Weights of a small transformer language model.
Size: 11 layers, width 512, 8 heads of 64, MLP 1536 GELU, vocabulary 32000, 45.3M parameters.
Training: a variant of Muon for these matrices, 903M tokens, 6889 steps.
Each number is 128 + 32 x the weight over its row's rms, rounded and kept within 0 to 255. Layers, rows and columns count from 0. Numbers have three digits each. The size before them is the row's rms in percent of the matrix's.

# v: layer 4 attention value, 512x512, rms 0.0696, rows 36-63, columns 0-63
# o: layer 4 attention output (transposed), 512x512, rms 0.167, rows 36-63, columns 0-63
# q: layer 4 attention query, 512x512, rms 0.0677, rows 64-82, columns 0-63
# k: layer 4 attention key, 512x512, rms 0.0657, rows 64-81, columns 0-63
v36 095:133137076080117092121127121186160129100054164091138107157044126158121072122094188103123088075099107152097125120105156109097140096076148124200087154155152119133128138118124107151111104153146113
o36 105:148060166143150107104104100105091128150178101097094144119182078112189124173139095098156127158138108094157127132130149160191143167142136146162124188159074137154105101109132132093110126114112153
v37 103:143105139176110152214156133116133112079178101162086108131136104133055127076106175137137164129128070139126205064140060100101080054073128112128167147103053098096122159058131148129147135105092146
o37 110:133143134049107094110118180130112132154145131172153112091134199084115130114156135101198171079119206145102098146126148139098142192159134164100116083182105157068106158132134212185140175162108143
v38 096:129079118146158112095166102091219121160137146137148154133119132111107107138140149144162120200164102113121056122113119140095171096139149177147136110125169160168104152099148178092120097075153089
o38 106:104114141100120074161121155106088169136111147201101114092137088148114119155136132090127062132148121117062134143099132158135127163101175101162152085169151166059165117106123135117157172162152201
v39 098:111136137097139159150126147150130118142077131107141122131137137108118121159150104086098080108099131098153142127137137162072142122080072200179129132155139136119136157083121113149100091168153159
o39 104:112129065120114106077109147101184109150102140107138137166094125122205158078092114149139118074077125159126121106159116075164140125137134089129165133146097175152133086111138164103139140091108093
v40 095:090158087045063151088169104135067118076121199180100140121170154145126132093182155087126078171062137142158151112085115048134091129120123150102070069138119134131127138133133150129137172103144126
o40 107:108175141120129144077120143083174131151120130120169115162096101119111143121126037120124138114190153143146124143111144167090123170100166144153168117099118157135162110158132146181099090096094130
v41 101:162129121193174108141080168151135115151136092141095157159111134149184117165120142112100123104099134141073167105165105160167135130094095122043154115107134082108078083100080102138137177152131129
o41 113:160112134101122114057131126133168087123095139172113118086149165091114132161140113143074132169165116102131088152151167100128129138134086135086108112120140134108158139092136140181156147135084078
v42 096:148113123196135076168129069141107093154128124122190151122127165145163144079052139144143149083150142151108160127119170135146205146116139127100155117124128124069164159174159071136091117123133164
o42 104:128161058090128138104120127102114126164121108068148120123124094153058104125112109121136176142098130122113171094136117086138088151173141156117122135121082141134193159061074143158077118135136125
v43 108:150150087130114173107181071088037120172128176115120090146145144180120131155128112186093119162102194134115041179127174127149158122128170143164075128074082155131100168126149103162133121109088075
o43 115:128142152158159079167135126142204173065127115178138084134183150159067109079118170075120144149122074157061158092109127125156095172101129134065171106114146125100130090086142137139115113147172149
v44 097:125164134083100093128126136127170148151128062144101102145111170136171180207110114165138065173119081164171129200093171093174092109114129121117160123106097159143162128153167090144161127120135173
o44 110:107120062105151071105134107098089113145125136151073191146150077136110169086094113160090184149139114125163148079128131103086109181158147158090109195144155127110136114151097164127140155109039118
v45 099:190121217139174170147120090109169135091140162170090118139077121080088115141170140110143174145103176128110160170125130045121091122106141113095123142170189083108089169087132130155154141140149101
o45 110:134158097232112110101119161141138133183142081095139123172176138177178162134110063110071192121113133078090091100131142154138165132179148130098161135091080120178100079125123143153163155157138216
v46 099:121095110086097132147097142122140116182174110124077057112120069130140121137109074098204114162114053142145152132142164098047083117152165056109107111106100144117095105156138072121111090106140157
o46 112:076101090148128122159094090161116094106179120157164176149055173136126144075120100116082110117142122118149131085125125119160153085138165117158173097068156084114136120117152147133095129165089101
v47 097:157166078079099103189102181120131212082128166118109122124150131095149168132103121179103174113118131057188107158131165091138121160127096158074131102149139136065113145107063067221104177133112149
o47 103:055176159201145110149158091129064105099200071129138147190092137115172106125133156119068104071147153128178140155146166176066127141167149129144059073122127123164098120154158090145142129161131089
v48 097:102135142115101128132187144088153140147107128171067062128163111140129055140142130148077101094108132089157135102115100184109202090170080152075082141166140130198110087080106179134137141108189079
o48 106:139130141137158158116121113153094128134141126122114126127169144178121155056140162112119108151111152126136099144107139108149124145141126105126096102183129151120139109139064128157132137131116170
v49 102:099147111119106096124060164131151137056158123169078177103094108143140151170119130121114165126082100110087126113120119141129106112135112109129139129207155114083154155122059158077102081092120090
o49 107:175146118105176100104122081086132126208198172095155155159191182121143123111104102074153150128146119172123142132141133154237161113124158082198099162084069158100062158149092122074115115142137101
v50 098:163183087075069120052149073161119086121130161095108119153074063096147119167176113103136119057092148105120146153129129066110096154140105096177110183159093173142151096148134098196107179175142134
o50 105:090114147159185126142108097138087058083141111134109117147199129097138071158144163184077074097184122129110170128092142139137181134139087097072134144152178105123168122209120158118169137081106148
v51 100:107187124097128114128151076129136128151122158096079109126167086107151133138166156182034142207163099118143159195131093139132111151089102093096141152071152119073115122078101144124178096123167185
o51 107:092116159181101096125157138089125159030137133233148110131132148075102124067095112118192133110197153105102122151086191160108109115119138143154205094106176147092132121104145141147138154123098115
v52 099:148109157117190147127102131162114052140127145165115106142100101176185113136204105138143082084114160106126104113152066111149151116107113127082129056115154092146140149124073115106131139190165143
o52 106:175133088086136127149099130047100187121158090165117163101156068133081172197130093127207186190148100081095134145111147093148135155164204103129108129059103146175100072128169101170072092174095113
v53 096:092084170156169176172094170112183135167112114061133138117153152121145169090136127198149165128153107139151150151101117075121092117086120147174140055104114109139106213168182163120142115127080164
o53 103:152172126146126103109139122081139121064180083179149122073076113122151116223118145120098180120099124113129105102168142178119131159139126056084149163071171132086158099103085135193155118145141143
v54 103:145113135168135125125085150134156188116191113149138188166125112147140143096118123125127133116133085094143117104106077145128156127124087156140201122110097183123143118121149110146135148068133153
o54 110:165145105095115089129126058120101096110130095142097152067111124126142114164135140187121122090058096125078145165173152141145127128098173146081163116115191053132148100137133173136129156172116173
v55 099:137142098127112103158074140175083073148163148213165092101171111163089110130172154161135149098164182094079123178123138170100203059171104189101142141090112098141120124090133136131135155155108166
o55 109:146114144084129131162128141118135208131153117080132166076156121154139144112196208054122145094105103175171127084098093154107102106134073087106174099104137145158124079111174154101135104145109130
v56 098:137132116116071138047184084166093130068108102145115119099148115098159171116119109149090153150138122139147160187119182115096086073156144145158101177097128134067155135121147147089142126092136116
o56 110:104196137108150185168058082089156141169126149109122151129120105114129153109164135098091105092108156097134102054127140140084137110122106169098204144116127136150127135162150120135194142155162148
v57 099:108127150058054134080163102175129105184141108137137091108142170109141124177107128115134137153114101139102115160141147187140130182152137125147072131142097077147144041166155157119108157146093184
o57 111:079117104166159140141166155081160178115112150172173121150095119136131133087157118124157134174136075092145118130113114072109086051089115160124170154060173143110119174088147138143113113151155092
v58 097:122123148197133131157168103181082137129153151134096097103125100119108107065107137202082099185137132098111139130133108164106078085172175154132129096106064127143161114161058136096097046112179162
o58 102:073103132136088082125094108097141122194114145064134109104175133104180118147169126114177102148153105116112140117101147146136148148151162097147149125072089180109179151135086212138078135155077192
v59 107:164177150099133135110157104135150038122137109107133163104182155117122145108102128164116138101176044109117109102166174126100096089044125118075113140144126166178162128178080088136177036093154125
o59 112:057098121150121170090132128128086208133128130154140130120084114123114145111125082125164080156118120169143115098115122079122118099181155146118137144148109175064106153091176127134116165115130123
v60 098:115167141118139101160103154123157166168160108087124085086137143123142156094068129125086083150075103082109116127129102139132129146158141095121118104207153150090107178034154109123109078145096094
o60 102:143118156121041177134167101123154174110137119130099095133168134112153129115118119122126017129111132100147131105190117139162134118118112144148060109109114109188107113181161142080199156146165115
v61 097:134075156131098163167117129122195164105108123143093120161132108150174075136134087168141141126132177166198083194140096127101137188116098128137105147086132116171105133137171116155082056159168133
o61 112:100157089152136094121153165114115144188134126112111115184159097178176138147137110141137115154102052097151117102109117098106084106173140114119142107167145157116133107118152053144167175167157110
v62 099:131113139120131094090182084052185114093174125135121138144168107131141099134167085144154158116115138163106150165132134089146105140158091193110166153208081119104100095123161133093129160149135158
o62 103:102072146119120172147101122150091157094048130100112193123108140195105197170108096162113188101118109128191131073159104193135195138106072108168138093156161110150116104129133098140083142116073111
v63 096:145114135107094102099140182095080134139114105128128203081119083140141118172167176155123141104145182069148158164164120142134131108126067159103153137145160112128108098113149139160232163060103113
o63 105:138106100168144111190080072148102110150174092127161070134173161196096077093148149144129168094056092109121107092101134105103137200135141063168084166130113139141142165116105098192096117105133123
q64 089:122055167113145155083148168134111121109106144056111131138183102151113149192105137136171145101172130048154185120129107126113105190092204196148154114087149093099174153109138056130146113177156135
k64 087:115168116202085126122089088156176130159095164198138175153120136146123075092095135111138057145137149210111073142108151112114104113117120092119106098143157157143106065143105186102167158106081116
q65 085:104176104060156172112149151105091113124100100061150146100123141126191099131141053090108104181139148154175150171143123127152137147136136166106138161148144079074128149086176178060105120148129082
k65 087:096159184054195108156174118172138106107135193154073147119140147133122111091117107081149133141082087165122156153122104172081156124140161116141128109117149131055150097140112100186158154172127104
q66 083:122144113123116142130085131182128106126106117104114177120103125157101114132080131158200127112137100149158164125127130113120145128069163141105118179068077213180125104136087162067142082105152117
k66 083:140142111136105132102164154079051117145180141161108172113126102129112160112175077159074180119096083141157113152149167121194156106131104132163083153160187158088170172118129100147126131120145147
q67 095:059092130163142093170058111094101147154180108132104118132083105102153147112128161099076098134104101114144065135112179170148120101151114162151139142153105113097153170118157156123126151110084163
k67 096:173071136120109156092169190146109115110199107166129112162168134201123109160167159151118122113131102111136146116185141132091082120183137123063146100121126176121147158138097117134136124144143150
q68 087:146127105111093111148069140120114081108108139175154077114125166141127130195177146152081103140161112119120096102108085127170194110182110118129160105130151113102086119097074122153153106110099160
k68 089:128141122123083117157144137055138139060124143098129129121094166092067148160066051156116026133150102129114170112140100111136169113169139116125108117096150095184139202130136136129079134111105114
q69 089:091151163097168128134137157118100127154147125124106169170035134077120172075144130112166173107113119136104113116103174109109135118172150054151136066153189088218130110151167135137126110164062159
k69 092:107116182150184020184135168113118162097115125116165172159125119140136107092184095111108102120113160127104080134141120139141105119147077072140142162148144108110087147119105145109194105151144081
q70 082:101066165117131101101123130087123104169085089145164184125098106115142121094152131109143164093118153167109153181086086093091134163131122151114187193146085082099161081108124076129097128084133129
k70 085:137153094065150174138118136148132138125093144102147079171144180142126127119072111129089127178137119136158145176164166120126091182117172159098119148097127189104072110084153149137158115099125136
q71 091:133104116191090149128159128147053071092169102118085118119083142137065142135098109157083070200105124197085121123139105174148128106119194122190163102046140134106115169130060121128145102150108097
k71 089:121149085131136114108110121122140190134117155139108139126145149142181138151169175093099114111146156099098157040073144085133082065108138137163083130126090190147163101177076222143168131087128105
q72 094:131168154115077116101143077159091110177097134068129079069144144125109149159171114146169192154129180097132176127123117086152109158115149128086111125152092106119121096053111119111121157083114117
k72 091:184109100087145183146177105172147149124138088108122128101043121082123110116149117141147077143188075108112148163140193104152140138097120107129115064125097135129182077173203174123078098106126140
q73 082:170128114148078078142140150093083083151154109155115134108106166134155146070138137095093150157093106140109068175108126136176162118129112108112144118143123163131164092141121092124177118178118115
k73 088:087179167168134144102095067131108124189099145124110087136130090120094062091151175121117094141162179189157098134106087128068161093127126157100135072155102114144106101154144174099077135119099124
q74 088:120110137138142127138148101114102129157129127102080116076076115195143150127182134137071095194129110168116132107099126164149129087147103077151145170103074131128127096130106131081126112121124129
k74 085:135138099155089135150151114128145111192149159137158213093127136119124183123147111167157145166115105183092136072162078100104081128063125147157118099092096143104126150190172189174130165066150102
q75 088:116131108106115151134120111113130142116098133186173077139115133152097102101132125098129189145095117179135150093130044159152153128113132138160094133135157143127132121114077134049128119169113136
k75 091:176087079133098123127112119121095170140120198135179162128116118069073085161126160098147181177129155133115113126120163175138091130148116070122098095169092103149149141068161135125123086119106112
q76 088:098076117074125172163119156144086118116102132130142201144145125174103131155131179059097152074095116135135125077120139061105054164144070112140148071114164069144146111167153135170142171169137128
k76 088:101109104161136164113110117090132156148148122166176100125128105195143106110088074078082142153142101124087156133134116138119164175140180123096135096097136181113109161167153110093147119160112113
q77 089:105115128118109101100121149150151143126104073082140103106144123102107101060111173123137190113146111114092128140088132125089101156149141081131090198103134201097157137131146124120098138198127112
k77 090:138147122148167117143091162100091171155171193148133219155134109150125104179140106115101129111126175153151118093181169117177066107119123084109104114130079164137085145105128144122113074162130182
q78 086:128115117151077187097117137181132165075111159110131222129137134213140154093080109127098090154135140113093184134155100171116198150095128056136145080134098122149127107114153092137119161140096156
k78 092:148155131151137100191127142124110055160146120151112177112081154057091157177156144117095187092089063110155183108070111113105068160109180151070114098120083182073137096180144075075121081112152178
q79 091:112090126120146149101135168112111105157202157110107124181164168164138116166114126154191119117131128124135057126190156157178153114149121136122180128125166136159138113039085147125109157107131124
k79 092:174093099152135078158135093117062076124129163126164119116154152128143112143169158098117180132096086120178127146163089117145139157135073154166107115163117131099155154046083165124175133135113086
q80 092:160121156126110101121121133128170181175025122216118108083112146113138160167112095160142098109146078140111123105172087126100170095085152163142085174154151089100227115159117167116083124102159145
k80 087:095085136192194187115140125160139113117112117108121082132059177075173096103122121138142073168089115130147119150093146104170118108118087126116126132123103098139147152128137144092069164143150123
q81 094:135093097128066123115127108126157091087068162123164077042098159111144163090089134163130097158111116145147132139167107076080104122134130119161139172146102134112088082107159046118157170112053153
k81 088:133071111091080114173122150167133147150117147158130163131159167176061085091084112117113160140108130121055072130136116130095166171153122124131066085109080063203113138108106186091128100134131170
q82 103:109142143165128172168098124153126156173128156125067084112069139128111179123093146122164138198110105122082133062112104119122144117120116110144137155188117145212147147140128144140144115129122148